{"init": "normal", "init_std_down": 0.0, "warmup_steps": 0, "train_tokens": 255100000}
Each number is 128 + 24 x the weight over the matrix's rms, rounded and kept within 0 to 255. Layers, rows and columns count from 0.

# layer 3 attention output (transposed), 512x256, rms 0.0712, rows 442-447,505-511, columns 0-127
[[168 123 122  95 126 108 163 162 127 131 144 142 142 120 148 133 137 102 126 137 113 134 116 180 146 179 103 137 124 129 104 154 102 124 105 137 146 159 116 115 104 132 148 102 180 163 111 147 108 118 115 128 125 100 155 187 115 166 131 123 170 121 130 154 122 143 148 136 124 128 129 147 117 141 162 121 108 110 116 146 139 122 110 121 119 113 135 116  92 108 137 132  71 117 113 130  86 111 145 120 152 127  99 118 160 111 140 137 162 134 114 139 134 120 146 163 139 103 141 151 124 101  73 106 134 106 105 117]
 [137  93 112 155 121 137 136 117 116 155 124 139  98 114 150 105  89 138 176 140 100 140 133 145 149 124 148 130 161 139 171 148 163 119  92 118 109 125 148 115 141  85 158 119 126 144 143 139 164 145  99 111 137  95  98 136 116  99 140 145 132 174 146 114 130 145 162 112 153 143 151 121 151 151 114  66 166 125 111  90 167 115 146 135 122 156  76 119 160 150 118 135 114 131  71 137 122  98 163 134 147 105 110 112 117 136 106 139 102 121 121 113 148 145 109 116 110 141 158 106 127 146 126 110 139 129 109  99]
 [129 111 158 128 111 106 114  99 157 110 128 123 162 142 175 122 143 144 122 115 157 120 157  84 123 114 126 101  80 116  98 139 110 123  99 129 107 110 150 158 139 137 126 141 140 101 127 125 144 140 119 149 125 109 131 156 159 112 149 110 154 102  96 154 153  98 122 135 100  85 119 134 142 102 169  95 125 117 113 122 155 102 128 111 131  79 114  97  95  80 110 116 135 120 133 160 164 132 125 145 150  99 150  98 120 110 136 131 163 125 116 118 123 129 135 138 136  80  86 107  98 127 119 141 135 155 111 122]
 [108 159 134 164 106 149 121 181 155 108 171 110 148 100 153 159 126 114 116 107 144 103 127 110 125 153 139 135 113 153 141 111 192 158 140  80 137 127 141 123 106 130  95 122 111  80 101 140  89 101 154 149 112 154  94 113 105 156 106 157 142 122 118  96 131 149 120 157 153  97  92 117 123 141 141  96 108 148 184 135 122 142  99  94 132 104 157 123  76 143 154  99 138 153 107 143 140 128 139 117 146 142 150 124 152 132 157 151 144 144 140 105 122 133 123 114 121 109 124 152 106  91 157 112 179 121 117  89]
 [126 170 134 134 165 136  95 109 140  95 129 120  90 124 109  98 137 120 129 152 125 111 112 140 115 144 139 136 117  66 157 161 108 143  97 145 117 122  93 100 115 127 105 127 110 133 141 134 133 119 157 147 117 132 159 123 170 145 137 144  94 121 120 105 131 108 108 118 118 123 101 148 119 110  84 136 129 138  98 114 112 101 140 116 128 125 152 106 142 142 129 172 118 168  97 135  92 151 122 120 138 143 141 132 116 134 147 133  67 138  77 126 141 123 159  99 124 135 119 139 144 115 167 107 116 119 151 136]
 [112 133 132 102 142 125 149 141 124 147 119 133 162 130 136 162 117 112 120 146 103  95 122 102 155 125 128 114  80 160 121  99 130 101 145 136 122 128 158 129 136 125  94 127 127 106 112 152 128 123 141  71 124 101 132 128 155 109 120 130 123  96 114 120  87 113 135 119 135 104 132  82 141  91 113 123 139 128 142 175 139 129 143 110 112 167 120 159 148 121  64 102 141 120 150 108 134  71 141 121  81 146 192 144  95 152 142 114 150 135 137 146  97 102  92 117  84 149 137 103 138 158 120  89 163 107 129 107]
 [143 129 100 114 169  96 134 100 129 135 121 151 129 148 135 100 124 133 162 108 177 122 155 133 125 129 120 136 154 110 119  98 131  89 110 147  98 122 128 129 129  95  99 194 126 173 116 139 156 104 151 129  92 144  61 112  66 109 129 102 174  89 135  73 162 150 129  93 126 101 160  87 122 169 114  90 112 173 103 145 131  98 174 142 137  62 130 116  94 100 130 106 135 131  91 143 111  83 115  93 200 121 151 108 112 163 128 164 152 139 142  93 169 118 128 115 159 104 154 104 140  90  98  96 124 128 156 141]
 [ 93 150 113 122 144 100 152 123  91 125 128  99 120  69  99 124 150 106 116 167 113 144 136 121 116 101 104 142 147 137 134 120 179 159 126 146 129 125  57  87 133 118 144 150  72 128  79 201 122 110 164 131 171 115 140 137  90 127 151 170 145 113 141 111 206 120 118 128 109 117 130 168 137 145 145 126 147  77 125 135 112 148  95  86  86 119 105 135  97 123 100  94 124 158  78 114 121 145  74 122 132 158 142  97 164 134 142  77  97 108  76 128 131 132 166 105 153 127 156 107 123 113 132 100 135 125 153 139]
 [ 77 120 144 201 174 146 122 139  69 134 124 136 170  84 107 117 146  70 125 124 105 142 144 174 126 143 126 156 164 152 184  93 175 128 120 137  86 106 113 146 153  99 141 192  70 142 137 124 129 120 136 123 117  61  89 123  99 127  86 115 145 124 101 116 160 167 117 110 107 137 152  78 137 112  94 141 156 163 109 118 136 137 158 133 164 132 159  58  99 132 164 138 130 202 144 127 174 111  98 128 102  91  97  89 128 154 133 146  96 172 131  95 142 121 128 126 152 170 133 119 131 132 184 109  94 141  97  99]
 [120 161 142 131 105  85 117 140 124 166 127 108 156 145 139 127 125 147 154 103 182  96 129  49  98 157 149  74 110 154 112 134  78 110 124 135 133  90  80 118 122 113 125 111 121 155 184  98 111  95 119 185 134 122 137 155 140 119 128 127 133 161 152 120 109 169 164 138 141 110  83 183 156 114 132 111 155 123 130 102  98  83 133  87 108  88 126 127 136  91  91 123 106 138 121 136 113  96 103 150  94 129 154 109 108 165 143  94  85 148 131 155  77 165 110 203  79 140 129 136  99 120 120 152  78 133 116 137]
 [164 140  93 102 131 120 176 130 137 158 121  84 118 112 127 162 137 162 140 124  95  98 144 134 142 114 187 142 193 111  99 148 188 113 121 155 140 129 177 153  85 131 100 124 153 138 162 164  96 105 114 125 140 157 132 138 118 169 145 137 102 124 144 157 124 104 130 116 175 165 113 176  93 114 117 116  65  95 103 155 109 120  83 123 156 152  86 152 111 145 107 123 169 142 125 136 104 101 127  99 118 156 146 156 154 136 178 126 149 142 109 134 128 146 143 130 159  61  97 143 130 120 125 115 143 132 156 112]
 [ 84 162 118 143 123 112 101  61 123 167 117 159  56 127 136 100 109 142 111 149 137 176 125 100 148 138 145 134 112  97  81 124 120  93 120 160 124 109 156  54 114 168 154  67 147 126 142 120 151 147  79 154 104 147 110 119 174 123 125 119  93  79 137  78 135 118 168 137 142 135 163 101 119 141 192 139 165 103 173 146 150 159 157 121 126  92 108 101  92 181 125 178 155 131 120  96 140 167 120  99 146 131 147 100 157 137 140 153 173 108 100 125 149 125  89 110  97 126 158 151 142  93 184 124 120 132 108 113]
 [110 162 135  83 109 141 121 144  86 157  88 160 144 155 142  94 128 118 109 146 113 132 106  94 127 122 120  75 147  92  89  90 129  95 129 114 168 131 175 138 109 122 123 150 137 148  79  82  88 101 147 136 134 138 124 143 134 132 150 118 145 102 164 119 120 138 121 119 155 163 124 113 111 117 103 130 177 120  88 147 121 182 129 126 124 117 106 115 135 153 109 139  88 129 131 132 155 131 108 142 142 163 125 162 142 163 121 151 121 137 141 121 111 169 132 143 106 114  81 150 107  85 112 138 120 149 101 164]]
# layer 3 attention value, 256x256, rms 0.175, rows 250-255, columns 0-127
[[109 144 131 103 131 180  87 135 111 152 146 138 120 148 211 138 110 140 126 140 168 101  97 148 115 172 130 137 130  99  88 148  99 148 130 128 103 119 119 142 141 142 164 154 119 126 117 142 142 107 141  93 100 151 127 174 133 178 138 144 168 144 152 114 103 145 161  83 122  81 145 111 159 124 156 165 107 135 142 119  99 109 156  70 102  99 189 130 102 162 150 107 117  91 158 103 179 157 101  64 146 149 104 107 138  87 135 146 123 159 135 149 161 132 137 115 143 149 127 170 123 195 117 104 104 167 113 128]
 [139 139 147 117 101 118 113 111 140 193 134 135 101 154 115 138 147 163 113 107  97 122 129  73 123 135 170 126 138 105 128 138  88  79  94  89 115  67  93 106 116 136 108 104 120 105 150 130 123 155 100 149  92  95 133 102 141 126 147 128  84 116 133 103 116 108 141 131 102 140 162 125 116 131 142  83  68 156  91  98 136  96 163 130  95 156 117 126 112 105 129 125 116  47  83 129  94 117 141 129 130 123 161 111 128 149 152 125 112 100 150 100 136 172 129 124 124 130 114 143 136 112  62 144 108 152  88 105]
 [156 135  73 105 141 159 132 124 117  72 134 137 159 131 149  77 124 112 151 155  97 120 128 128 108 136 100 122 105 126 171 115 129 155 139 105 107  69 144 141 110 155 104 110 171 132  64 113 133 137 149  92 162 111 104 144 105  92 149 131 101 140  90 110 140 118 130 126 115  78  87 143 108 147 159 143 149 121  99 113 130 109 132 113 134 141 121 155 144 127 138 107 167 150 142 173 154 120 176 147 101 119 138 144 122 116 145  87 166 116 154 164 119 190 175  96 104 106  98 106  93 136 109 115 124 165  86 110]
 [ 91 149 205 123 113 150  88  98 147 144 138 132 124 112 143 141 102 111 126 128 150 124 132 106 120 134 135 108 110 137 126 118 145 153 157 126 111 113 145 137 104 118 144 155 131 158 112  81 138 136 123 140 113  96 143 161 130 118 146 171 146 165 102 159 161 152  66  88 151 115 116 139 137 106 110 130 108 145 159 208 158 143  83  92 143 124 153 114 128 162 198 109 101 137 134 163 126 139 128 158 137 118 120 110 156 121 140 157 150 138 133 104 110 119 121 113 107 140 143 160 144 127 131 128  95 107 122 123]
 [151 123 110 157 124 115 129  79 115 129 156 111 128 137  91 120 129 131 145 174 129 131 146 115 137 150 140 154 136 113 122 113 154 192 102 122 120 130 101 162 115 144  91 148 105 112  84 138  99 100 145 109 135 133  80 107  95 139 104 156 162 147 107 115 167 139 128 135 107 144 153 161  81  82 113 135 120 184 131 113 166  71  71 110 171 148 139 103 148 126 116 149 130 140 136 125 120 105 129  81 121 128 131 130  67 127 115 170  90 172 125  90 104  82 114 131 161  81  85 115 118 144  81 174 162 139 151 158]
 [134 143 154 149 120 116 129 143 132 104 124 108 149  91 127 144 132 123 137 159  67  81 164 114  94  97 153 119 108 150 117 144 108  92 127 156 127 117 110  77 107 113 109 141 127 124 170 115 128 149  95 102 162 135 119 118 145 137 103 156 114 149  98 168 142  81 153  67 116 128  87  62 187 155 154 145 101  83 177 158  95 100 129 138 159 172 129 133 178 127 114 169 123 117 154 136 103 144 130 137 115 129 148 120 127 121 142  87 171 136 146 164 149  89 111 130 153 135 176 127 120 115 112 139 147 150 137  85]]
# layer 3 MLP up, 1536x256, rms 0.181, rows 0-17, columns 0-127
[[124  95  93 129 116 103 106 151 159 133  95 126 132 178 100 133 105 127 118 124 101 123 143 121 126 105 130 131 109 118 140 140 137 113 115 137 134 119 148 134 192 124  86 124 105 151 113 148 140 162 153 107  95 116 154 131 104 123 156 125  77 153 158 121 147 110  96 140 123 111 151 173 115 171  83 119 131 126 179 122 144 132 127 108 124 192 166 128 129 137 141 113 103 145 140 113 115 116 116 184 118 180 102 146  75 145 103 111 109 108  93 120 147 152 115 121  96 125 132 110 115 155 115 118 157  81 124 115]
 [ 85 139 116  79 127 118 170 134 115 136 123 157 113 110 120 107 142  96 164 155 127 117 113 118 168 132 119 140 154 127 117  91 135 110 123 140  96 114 152 123 138 125 113 118 128  96 124  78 126 173 101 147 109 110 134 148 125 175 133  48 111 169 127 106 113 152 111 118  87 172 109 154 113 135 176  95 120 102  87 145 120 112 119 142 117 132 124  93 112 144 126 136 140 143  94 113 132 120  92 158 176  87 128 127 188 151 139 131 131 129 161 118 119 120 142 120 115 147  66 142 141 140 137 119 137 138  97 131]
 [174 118 167 149 172 138 140 159 132 125 147 139 129 132 142 147 163 136 122  89 170 124 125 152 143 115 137  95 132 147  88 118 129 107  91 131 189 128 141 101 138 147 113 165 144 109 152 134 116 103 133 127 132 118 102  97 135 129 137 121 168 135 132 113 130 115 119 101  97  84 149 148 169 168 137 126 123 132 125 110 141 107 136 149 122 119 147 191  75  97 101 104 118 127 169 128  64 149 153 135 114 121 154 106 119 151 144 111 137 152 131 113 124 127 134 129 112 105 142 160 150 159 134 166 111 100 125 113]
 [122 141 107 131 160 153 133 103 146 163 152 135 161 146 119 121 152 131 137 127 134 158 110 129 125 116 100 139 119 120 166 115 131 187 129 138 164 144 121 138  98 148 123 138 124  92 110 120  70  75 109 125 130 142 162 108 137 159 149 123 124 147 140 154 163 129 109 152 117 117  98 127 133 152 168 118  91 155 136 126 107 151 169 126 150 113 104 118 103 138 161 142 137 135 109 125 160 147  91 156 121  96 131  96 110 111 120 109 131 130  82 125 129 108 128 119 175 157 108 159 100 144 125 127 120 139 101  92]
 [119 114 163 132 132 118 132 158 155 137 132 163 173 126 119 128 152  90 120 124 140 120 143 175 136 114  77 138 123 117 135 120 133  86 132 114 101 160 113 151 110 109 100 101 105 123 187  86  87 127 108 107 131  73 117 127 146 143 108 142 145 171 105  99 136 136 124  97 140 153  84 109 103 115 170 102 136 144 104 135 156 138 144 117 110 148 195 127 108 160 139 128  76 194 125 160 119 161 119 113 118  96 111 125 128 159 128 140 122 113 123 182 108 125 116 113  95 101 170 109 199  87 108 163 115  98 134 111]
 [118 142  79  88 124  82 139 126 155 110 116 135 144 136 140 118 101 137 137 122 106 130 124 131 112 125 144 142 132 130 118 131 167 147 134 117 146 118  85  79 138 149 143 118 100 134 155 113 144 158  93  97 127 111  99 134  85 171 134 122 138 119 155 162 102 148 101 124 112  95 114 141 169 110 114 139 101 122 141 114 119 163 138 118 122 127 158 158 161 137 146 125  91  92 141 154  93 113 145 139 115 140 133 133 132 106  91 169 136 111 124 114 121 134 170 144 116 146  81 125 115  96 160 124 139 125 114 148]
 [120 148 100  94 131 129  99 142 111 125  75 123 125 118 137 139 126 125 114 149  98 100 116 145 158 117 108 166 164 138 149 159 123 103 148 108 115 106  89 125 136 169 142 116 135 115 103 139 129 135  90 120 120 133 136 173 119 160 127  95 118 119 157 134 110 133 122 138 106 120 148 173 100 130 154 138 129 106  99  99 114 120  82 147 107 121 122 101 130 155 142 150 163 106 110 146 138 140  99 125 129 134 109  93 165 102 130 106 156 148 146 153 114  94 181 125 144 136 167 112 114 142 124 127 107 132 125 142]
 [120  92  92 150 105 117 115 108  89 133 119  96 101 123 105 116 122 134 111 139 116 143 112 152 141  80 116  83 131 127 138 110 153  90 112 148 122 121 139 123 109 128 137 101 138 149 124 126 101 150 131 120 147 115 144 150 144 181 154 107 145 126 113 140 146 110 125  96  89 139 107 159 100 145  97 107 111 107 113 120 111 121 166 118  79 136 112  99 162 137 122 131 162 173 159 126 129 154 128 141 131 150 140 114 131 142  90 151 121 101  93 148 148 130 152 167 118 118 135 125 166 141 143 126 108 150 112 155]
 [ 81 102 126 145 118 164 112 102 155 131 102 108 123 158 161 108 121 169 108 157 130 108 137 140 136 119 109  84 121 123 144 133 107 129 136 121 147 125 146 100 150 156 112 121 134 125 117 132 122 140 150 132 148 113 105 119 116 116 121  97 137 128 122  94 144 167 153 118 140 120 133 114 113 130 111  99 106 110 157 175 150 121 145 161 105 121 119 163 152 157 156 155 146  88 142 161 115 140 125 129 135 167 148 124 121 171 111  87  94 110 187 125 101 125 155  82 145 140 111 122 112  57 108 123 113  92 137 103]
 [155 108 139 165 128 102 172 155 141 133 117 131 119  69  92 126 131 149 129 123 107 129  87 161 103  90  83 126 130  65 116 101  96  90 173 136 151 114  86 132 138 179 140 117 171 119 150  97 101 113 135 166 172 144 145 158 149 101 143 125 105 110  87 129 118 156 110 113 127 144 150 164 111 133 150 133 133 136  74 155 123 116 136 112 128 111 179 119 153 128 146 105 139  99 156 128  77 101 152 134 156 125  84 128 136 160 123 122 115 153 129 160  88 115 110 158 113 120  99 133 138  67 151 137 160  98 112 132]
 [152 120 144 135 104 156 128 151 161 140 145 109 184 142 150 139 127 143 153  83 109 133 153 148 102 144 124 119 144 119 124 119 105 129 141 126 160 142 112 177 139 102 145  90 149 121 119 103 162 152  81 186 131 117 140 136 107  91  83 169 163 141 110 158 137 118 132 107 105 140 129 137 157 132 150 147 141 141  79 131 143 138  74 142 115  94  92 123 119 133 118 123 101 169 146 130 150  87 160 144 122 130 138 119 126 122 145  81 155 108 142 126 102 107 133 108 105  99 111 150  94 189  68 115 104 134 133 152]
 [ 98 150  76 114 185 118 134 121 121  87 133 128 127 126 127 152 149 133 115 151 154 114  85 143 131 121 102 115 142 128 124 101 105 144 139 153  72 147  90  81 108  89  70 126 165 134 171 160 162 115 115 142 119 126  63  96 141 150 112 110 177 118 141  82 122 150 121  97 124 143 114 130  96 124  95 149 119 114 151 177  82 139 140 170 140 150 149 130  92 105 109  96 157 151 109  80 151 107 187 147 125 122 124 143 137 143 127 111  85 165  96  98 109 153 148 135 130 140  88 128 141 119  96 113 101 163 169 128]
 [171 125 138 111 130 134 134 127 147 165 105 149 140 131 124 129 135 104 149  99 126 135 146  86 143  89 165  84  89 103 127 113 125 155 115 116 106 126 104 142 105 143 154  99 118  89 127 119  97 110 144 109 127 176 132 153 108 134 161 117 106 139 122 110 151 145 143 163 111 132 121 131 111 102 151 132 106 193 186 157  80 101 138  84 126 104  99 118 150 122 175 128 164 133  74  90 186 118 114 110 134 150 102  98 106 124 128 194 101 160 120 101 138 143 114 110 127 135 137 147 176 122 156 101 145  91 128 128]
 [119 175 136 142  90 134 128 141 135 130 139 104 152 143 138 109 139 117  99 130 119  96 114 128 114 115 140 118 116 139 122 157 155 103 140 146 142 169 133 155 141 167 118 109 169 166 130  96 126 127 160 125 136  98 123  88 144 140 122 158 136 156 126  65 141 128 134 182 127 132  91 122  90 125  97  78 130 108 121 105  83  79 165 144  70 141 142 111 102 122  95 142 124 123  78 118 105 155 200 160  93 131 184 129 115 146 117  90 133 141 145 122 141 125 109 118 134 128 121 124 131 150 137 115 124 103 150 103]
 [127 177 173  94 144 121 136 110 150 116 138 131 129 118 132 166 134 142 130  93 133 126 172 108 145 108 143 129 158 111 129 122 123 126 131  99 125 157 154 131 121  90 126 128 122 111 162 108 126 116 116 153 122 153 147 120 115 146 139 185 108  83 101  79  89 162  92 122 146  87 178  86 139 103 124 147  97 155 148 108 115 149 147 137  95 139 162  74  51 146 109 131 107 101 151  91 148 113 111  95 127 157 142 171 118  99 155 139  81 159 113 177 142 123 156 111 105 143 115 124 123 117 154 119 141 158 135 182]
 [113  91 120 147 192 115 139 106  94 144 119  93 131 121 132 181  96 100 131 123 182  87 155  83 116 121 116 159  78  97  95 106 140 155 115 145 107 152 130 133 138 111 183 133 120 113 123  58 135 125 143 113 119  95 144 140 122 142 127 143 105 137  97 157 126 106 125 144 150 180 116 125 162 149 143 115 131 108 116 123 134 104 141 135 118 123 128 138 122 141 147 140 167 169 107 125 100 113 162 116  89  96 116  99 123 121 111 148 152 152 149  99 159  81 110  86 122 131 100 121 157  89 141 116 113  98 160 138]
 [134 109 147 136 152 115 156 118 160 136  90 108 111 112 134 133 105 140 132 123 123 115 119  83 189 141  60 130 141 123 133 116 105 136 178 108 122 101 150 150 174 116 125 140 126 146 153 118 103  82 117 117 139  95 129 123 117 148 127 127 162 125 156 155 175 127 140 145 131 144 119 137 134 138 128 142 140 107  81 153 109 114 172  84 136 140 129 132  93  88 137 130 116 155 161 115 120 143 142 133 162 121 125 117  74 121 107 120 167 168 156 159 109 121 128 125 154 118 151 143 102 118  90 128 125 107 128 184]
 [110  93 147 166 149 131 188 141  97 135 193 173 122 134 121 126 123 162 146 133 136 128 142 138 126 170 126 141 162 151 166 150 123 118 101 157 152 149 178 133  68 145 115 113 132 139 119 145 152 134 166 137  84 131 125 124 151 129 100 142 196 140 156 124 138 105 107 115 137  83 160 119 109 143 120 102 117 152 171 120 161 156 159  94 159 149 146 135 145 166  86 135 132 145 102 126 173 183 186 142 115 145 146 133 129 164 125 174  92 135 131 138 120 152 100  98 112 158 103 143 142 147 135 141 126 133 117 114]]
# layer 3 MLP down (transposed), 1536x256, rms 0.111, rows 0-16, columns 0-127
[[ 97 112 167  97 100 136 147 105 138 128 139 115 101 104 114 146 144  88 133 134  81 132 100 126 133 156 114 143 104 154 132 112  99 123 137 140 125 184  53 147 162 131 168 169 200 128  99 171 106 142 159 116 110  86 132 155 121 104 131 130 151 202 123 113  74 129 116 131  92 182 105  88 153  97 152 119 148 115 105 145 114 124 143  94 126 136 133 128 169 149 140 174 134 116 144 135 101 126 113 133 109 138 136 153 166 110 134 122 160 115  88 133 124  96 152 145 139 145 133 122 138 162 131 158 113 154 141 116]
 [125 133 138 113 137 105 126 129 140 139 131 147 114 132 112  99 110 173 166 118  85 168 132 130 133  96 131 160 113 106 168 178  92  94 112 153 154 140 124 142 118 132 166 111 142 112 105 108 124 142 143 138 133 139 127 118 161  89 151 122 113 118 122 107 141  95 117 142  92  91  92 150 100 116 120 124 109 164  90 113 127 101 158 132 157  98 115 134 152  89 139 160 101 114 118 116 143 206 111 118 112 111 104 120 140 157 111 142 133 102 119 147 136 112  83 137 121 154 166 117 166 148  87 142 157 121 141 135]
 [128 149 162 143 115  82 149 106 162 110 141 154 174  99 129 111 108 106 124 118 114 128 101  73 114 127 117 129  95 136  96 121 148  85 115 125 162 135 123 100 117  84 132 162 134 106 141 105  78 149 152 146 103 142 129 168 110  82 113 120 130 114 129 117  77 115 100 151 117  84 152 165 121 100  88 141 112  93 108 125  77 124 134 154 104  91 148 132 111 115 143 119 111  73 107 158 103 159 145 155 127 113 153 126 115 155 133 163 126 116 131 117 151 126 156 130 121 131 101 139 102 124 103 121 102 126 130 114]
 [142 160 127 124 128 142 146 115 129 125 144 123 125 115 154 153 108 107 148 144 129 154 138 138 127 119 178 178 158 137 128 118 116 155  77 164 116 122 132 130 114  85 136 117 148 162 138 137 156 118 122 124 110 123 108 131 142 116 135 134 136 128 134 110 174  85 150 109 132 150 150 128  95 123 110 116 136 158 161 147 110 105 133 105 155 155  95  96 112  83 125 114  54 152 121 106 122 122 133 133  97 158 145 120 114 187 146 129  95 152 146 125 127 139 110  95 140 153 157 124 160 140 159 141 122 119 102  92]
 [126 172 125 116  80 122  71 124 138  93 134 113  65 111 116 148 159 123  77 124 103 133 101  84 150 122 151 117 148 157  89 111 117 160 144  79 128 136 129 116 124 162 127 136 116 112 164 131 149 130 145  37 130 136 110 131 134 102 160 154 135 111  77 109 125 148 181 132 176 125 100 137  97 116 109 144 144 174 102 125 111 135 123 110 147 141 111 100 155 152 157 122 123 156 108 138 129 129 141 144 160 132 140  98 145 102 123 153 132  93 124 102 177 151 129 130 116 158 114 162 102 142 122 100 118 130  83  93]
 [128  98 162 117 167 143 113 165 127 158 158 134 113 167 105 143 124 119 162 144 134  87 117 131 191  88 145 160 122 153 136 119 132 148 120 172 128 139 109 176 150 109 132 137 145 128  66 121 110  92 105 139 113 135 144 147  75 106 137 115 106 138 135 115 139 142 142 129 102 184 151 119  98 143 138 114 101 125 128 159 130 143 111 121 128 130 118 107 121 121 136 121 123 132 121 118 148 128 125 151 107 145 134 110 113 156 105 139 136 118 176 133  96 133 162 131 140 127 163 146 143 135 142 128 123 162 141 122]
 [152 155 113 130 131 108 179 133 111 165  90 115 128 139  72 157 159 117 140  98 138 161 136 164 121 143 143 110  92 126 109 127 126 150 114 150 136 149 116 130 153 145  98 167 150 117 171 126 110 141 131 164  97 135 133 139 154 123 134 171 137 129 111 128 158  91 125 151  98 139 151 152  85 146 121 123 167 133 133 139 101 150 132 114 100 141 174 129 109  81 139 159 136 135 124 126  89 161  69 112 107 120 163 147 118 147 128 142 147  80  89 135 177 115 111  99 117  99 114 111 133 134 113 146 142 128 148 134]
 [147 151  89 112 138 119 129 139 158 119 139 134 142 116 130 126 130 152 153 136 157 123 118 147 143 126 125 114 151  92 110 124 140 131 110  98 129 109  98 148 140 113 155 153  93 134 192 148 142 119 133 111 113 146  88 104 124 142 107 105 145  97 116 138 135 142 123 113 104 105 153 108 113 123 112 124 139 119 165 126  88 149  82 147 155 131 106 104 122 117 129 112 118 113 102 102  94 102 141 113 166 148 111 111 182 127 130 118 113 136 101 120 136 161 132 138 153  92 146 139 141  97 131 126 107 128 134 148]
 [101 104 105 136 142 130 125 125 133 112  79 123 162 107 135 145 113 136 130 101 115 112  77 147 117 123 132 108 119 157 125 164 140 108 100 103 125 155 159 127 139 109 159 120  94  99 100  98 131  86 173 125  94 114 132 123 138 105 132 128 134 116 148 167  84 135 117 109 116 135 121  96 127 112 191 109 131 125  91  94 116 105 147 167 109 143 107 132 105  99 102 125 105 116  92 160 131 139 114 119 121 169 139 107 100 139 163 121 174 123 174 117 162 166 112 144 143  94 167  84  72 103 122 164 166 140 123 148]
 [127 148 152 144 127 141 109 126 108 150 156 137 123 138 162 167 161 148 124  88  80 114 125  88 128 177 148 104  90 127  96 153 138 109 142 132 154 144 125  98 172 132  88  91 146 101  95 122 114 101 140 112 134 161 130 126 189 115 103 176 137 105 135  97 131 124 167 130  93 169 208 140  99 109 166 155 117 144 152 130 171  97 160 141 174 113 127 141 117 110 109  98 140 138  81 109 108 156 106 179  95 126 153 137 171 145 104  89 131 153  85 162 147 116 142 120 123 110 140 106  94 128 142 144 172 150 112 174]
 [137 113 130 135  64 131 106  87 120  60 111  99 144 110 101 171 154 121 125 165 125 153 154  93 175 132 138 116 125 158 104 148 123 136 126 100 108 148 126 150 125 103 110 136 130 113 122 172 171 132 169 154 165 134 138 139 133 107 133 183 150 111 145 116 126 133 145 119 134 138 123 175 132  81 149 103 155 115 121 131 122 120 116 125  80 127 127 150 112 127 117 113 119 111 131 143 115 112 128  87 161 133 157 137 116 167 150 113 125 140 123 132 150 110 131 159 122 118 168  92 153  98 130 132 168 114 137 138]
 [129 149 168 135 119 105 104 121 140 154 134 103 142 149 139 164  61 148 159  67 129 138 151 106 133 117 155 101 110 132 107 152 114 156 147 141 171 114 132 150 132 118  92 110 137  96  80 145 143 125 126 110 110  69 158 117 120  93 165 103  92 127 135  94 105 137 105 130 113 153 118 147 122 161 122 146 142 102 171 154 139 144 105 117 135 142 135 154 157 115 136  93 142 137  99 134 149 162 156 144 155  97 159 123 120 116 121 130 144 156 153 143 142 152 125  89 143 155 142 150 134 159  95 148 168 167 158  78]
 [120 143 133 148 124 145 156 100 105 129  97 126 128 119 117 130 138 123 163 151 113 113  89 129  91 125 145 123 178 117 139 116 160 161 113 167 113 131 179  93  49 128 131 152  92 134 140 129 143  80 132 100 142 116 157 119 152 124 184 113  98  97 124 126 119 155  98 158 139 180 123 151 120 129 151 111  89 124 126 136 165 138 159  84  98 131  95 123  97  76 126  86 124 117  73 105  84 160 108 182 152  96 150  92 146 110 107 138 119 130 114 167 109 115 100  85 141 124 138 171 101 116 123 139 122 143 160 145]
 [109 128 182 130 141 131 154 119 128  83 192 105 112 174 129 128 125 145 148 134  93 133  84 155 108 105 117 105 117 117 123  88 108 114 100 107 119 116 156 126 116 137 130 109  97  98  86 179 135  80 133 117 114 114 150 198 138 134 145 165 146 118 101  86 165 137 147 118 150 138 160 144 173 163  81 112 152 121 116 136 152 121 102 127 126 107 117 149 129 124 112 126 142  98 178  91 143 118  90 132 153  96 125  86 136 121 102 141  73 131 114 110 170 115 133 146 168 125 151 181 156 123 166 112 131 123 135 158]
 [151 146 136 133  86 143 103 162  98 154 195 147 110 149 155 106 161 129 102 135  94 174 121 107 171 178 120 115 147 113 175 141 136 146 123 173 132 133 147  81 144 133  95 147 104 117 135 114  47 106 113 111  91 142 132 135 180 123 136 172 126 140 148 141 157 134 143 112 152 120 139 144 127 125 117 121 103 102 154  67 130 139 124 136 107 106 109 124 150 117 119 135 136 113 116 174 127 128 112 127 121  96  98 138 127 119 150 146 137 103 138 110 149  87 124 158 143 146 185 144 114 122 158 107 146 117 125 133]
 [121 107 135 124 119 173 128 121 106  86 171 116 148 120 141 115 144 126 126  93 157 138 121 123 146 112 116 159  82 150 121 168 150  92 150 177 158 128 112 112 166 151  97 125 167 130 185 100 157 134 117  89 168  81  76 154 187  50 150 101 126 147 169 108 133 118 125 131 122 131 121 146 155 119 150 120 132 161  92 103 145 158 141 149  92 172 140 139 145 146 169 123 136 138 136 167 140  76  82 137 128 132 119 104 121 150 149 103 119 161 143 143 133 118 144  88 125 140 126 167  82  92 117  93 124 164 139 145]
 [135 131 150 164 153 164  95 173  81 128 121 117 115 136 118 137  68 112 157 128 137 116 146 143 165 111 148 122  79 127 164 119 146 154 161 146 105 106 128 134 116 153 108 130 160 103 154 124 141 138 135 138 108 129 167 133 123 132 145 143 126 117 150 148 141 103  95 145 104 155 151 158 152 106 131 151  96 151 141 140 139  89 108 155 104 108 144 123 100 139 147  87 131 112 101 104 166 145 141 103 108 155 145 136 123 165 126 140 120 107 103 110 127  90  93 144 147 123 142 160 155 132 156  52 146 145 107 102]]